Part of a small language model's weights: rotary positions, 2230 steps.
Each number is 200 + 40 x the weight over its row's rms, rounded and kept within 0 to 999. Layers, rows and columns count from 0. The size before them is the row's rms in percent of the matrix's.

# layer 5 MLP up, 1536x384, rms 0.268, rows 150-157, columns 320-383
100,218,221,170,240,232,245,177,182,207,179,208,227,190,255,158,162,97,235,170,137,80,236,175,210,177,243,163,203,154,196,217,166,185,155,165,171,234,138,277,205,197,184,174,136,244,219,128,156,276,149,193,110,186,275,241,239,131,199,230,284,210,190,188,188
103,162,219,171,235,151,165,163,268,206,221,173,231,155,193,197,171,235,214,196,146,224,173,207,188,183,225,240,257,215,255,170,203,192,259,189,235,175,202,268,230,246,220,263,221,264,210,219,135,175,146,240,220,256,132,124,204,259,235,207,129,295,241,93,195
098,214,212,150,207,191,207,198,162,208,154,208,172,132,165,137,144,107,177,207,187,149,126,185,204,201,239,242,193,191,232,187,199,212,131,246,219,223,235,262,192,144,276,209,192,200,99,198,158,207,189,202,244,168,222,135,113,165,209,199,207,147,224,155,193
103,169,162,125,245,133,221,122,130,180,225,220,175,203,162,141,151,106,177,184,106,229,174,230,138,220,201,226,216,104,249,244,251,189,253,209,262,292,126,194,201,138,202,210,148,186,212,178,184,240,205,200,184,250,223,176,238,221,154,183,175,199,274,161,211
090,234,273,226,140,196,196,215,119,250,208,198,194,155,149,192,197,199,130,212,227,199,134,179,155,228,140,212,230,119,292,234,184,243,210,208,202,165,234,168,246,192,265,237,158,160,151,156,170,183,201,215,190,85,238,224,146,215,212,187,171,209,138,237,247
099,226,228,156,165,181,172,214,197,215,214,167,194,201,196,115,229,236,189,202,226,132,217,195,215,242,192,180,173,271,193,183,235,215,170,159,206,136,269,254,176,251,253,216,275,205,183,210,228,172,165,128,179,174,172,162,140,186,190,220,192,162,154,200,163
103,215,145,212,251,135,211,154,177,236,263,218,175,291,248,223,212,206,185,240,135,248,154,185,167,162,172,181,197,203,186,165,201,184,168,158,200,211,172,203,310,150,215,183,159,114,282,202,182,208,158,204,169,201,279,280,213,200,215,200,160,211,230,168,207
098,228,134,229,195,177,303,190,186,204,198,140,243,223,182,159,305,154,231,182,196,220,267,152,236,214,211,168,191,126,107,162,212,144,214,206,187,138,193,197,223,182,217,197,257,215,119,217,206,174,171,217,201,217,188,235,150,227,278,149,209,213,177,224,261
# layer 5 MLP down (transposed), 1536x384, rms 0.258, rows 150-156, columns 320-383
103,205,243,177,249,162,178,158,234,159,246,237,182,218,179,209,233,153,202,266,188,156,219,290,251,159,263,193,257,156,171,242,129,132,200,240,247,204,144,204,253,223,211,199,199,195,149,173,217,127,167,220,206,190,292,188,123,168,148,190,209,200,179,208,163
101,143,172,215,193,181,262,224,226,167,233,186,180,130,191,206,163,222,224,149,161,259,222,213,266,201,189,174,168,124,183,181,189,179,266,173,196,179,189,174,139,164,217,78,158,170,224,185,205,175,233,214,159,215,181,164,158,255,145,248,187,189,185,142,150
098,187,267,230,156,244,196,264,241,166,145,249,246,194,255,260,190,147,192,220,201,157,262,201,223,199,134,182,204,214,218,247,198,163,206,237,142,229,214,258,178,162,238,190,191,191,200,265,226,239,192,274,198,242,215,204,208,153,202,195,176,209,151,252,153
099,165,196,272,191,162,172,172,222,110,246,253,186,154,260,247,193,228,282,262,191,207,152,247,144,192,266,256,182,183,218,206,194,235,183,207,242,209,198,138,109,212,234,201,256,156,226,273,190,172,125,249,151,190,176,194,111,199,180,221,246,184,187,166,227
094,256,231,206,175,240,152,204,151,173,244,250,169,232,251,216,265,251,182,201,193,262,206,205,266,213,177,226,210,239,210,214,128,187,175,192,261,189,209,227,236,188,150,245,239,198,176,186,201,183,231,252,132,214,206,214,197,193,196,182,194,202,174,217,187
098,259,199,201,196,276,198,129,165,199,127,177,161,253,233,112,165,193,157,298,202,242,134,189,272,180,283,161,114,167,179,166,136,120,255,205,212,235,231,268,205,226,210,239,186,238,188,238,268,255,241,139,229,231,183,164,219,193,173,167,183,248,203,182,199
101,172,242,180,225,133,265,161,155,212,172,182,228,236,147,230,211,174,197,197,216,258,240,138,188,178,224,190,223,235,236,205,213,184,188,214,215,233,200,181,198,261,141,151,164,173,241,217,148,208,204,228,168,254,143,232,223,196,301,187,201,247,162,143,201
# layer 5 MLP gate, 1536x384, rms 0.254, rows 151-157, columns 320-383
107,224,134,92,181,217,109,166,189,182,236,231,229,206,204,195,203,145,161,253,213,209,215,233,182,187,245,205,149,103,218,282,202,201,176,199,232,236,271,185,230,211,202,308,251,183,183,168,168,177,190,146,158,166,280,183,161,153,280,171,157,164,244,177,237
097,214,136,199,203,254,157,226,156,209,268,212,153,179,218,232,204,151,172,247,208,198,163,212,237,146,271,151,174,145,218,129,217,186,126,230,203,140,151,142,267,165,223,196,166,227,210,138,152,169,230,207,243,118,189,201,144,161,173,171,229,161,161,203,131
100,246,210,288,179,250,161,150,215,196,285,161,195,217,210,238,234,211,203,186,282,230,276,228,153,266,182,196,230,211,129,160,182,219,151,236,175,208,212,261,219,220,283,216,204,229,136,231,254,162,237,249,171,206,243,151,237,170,213,217,293,189,192,242,172
095,229,126,199,200,209,270,140,205,165,185,219,284,167,228,213,243,148,244,215,192,216,137,176,130,145,165,207,153,141,154,199,216,187,158,168,256,233,261,193,235,204,252,189,253,246,202,175,220,128,195,103,173,174,204,201,184,218,250,165,189,186,206,183,164
095,212,211,130,179,147,141,168,177,212,235,187,177,147,217,171,210,220,197,121,246,206,175,119,222,291,186,208,179,138,174,132,177,236,179,194,168,185,213,240,262,242,213,239,181,207,123,190,135,187,152,194,210,144,153,168,214,195,189,208,195,193,151,169,217
096,236,182,186,201,258,203,198,220,230,203,161,243,195,158,229,245,220,226,235,224,184,272,200,172,226,155,218,176,189,207,191,212,216,143,218,216,158,187,154,182,190,174,193,215,306,171,175,219,208,185,192,134,277,165,158,175,291,210,203,301,207,227,210,273
098,205,148,206,216,205,224,152,188,166,191,211,147,171,221,200,186,222,196,199,226,244,220,243,210,215,246,232,180,202,270,201,217,212,185,265,139,273,242,171,241,152,206,198,175,109,238,157,187,225,224,148,186,214,191,199,317,232,182,178,156,266,272,214,184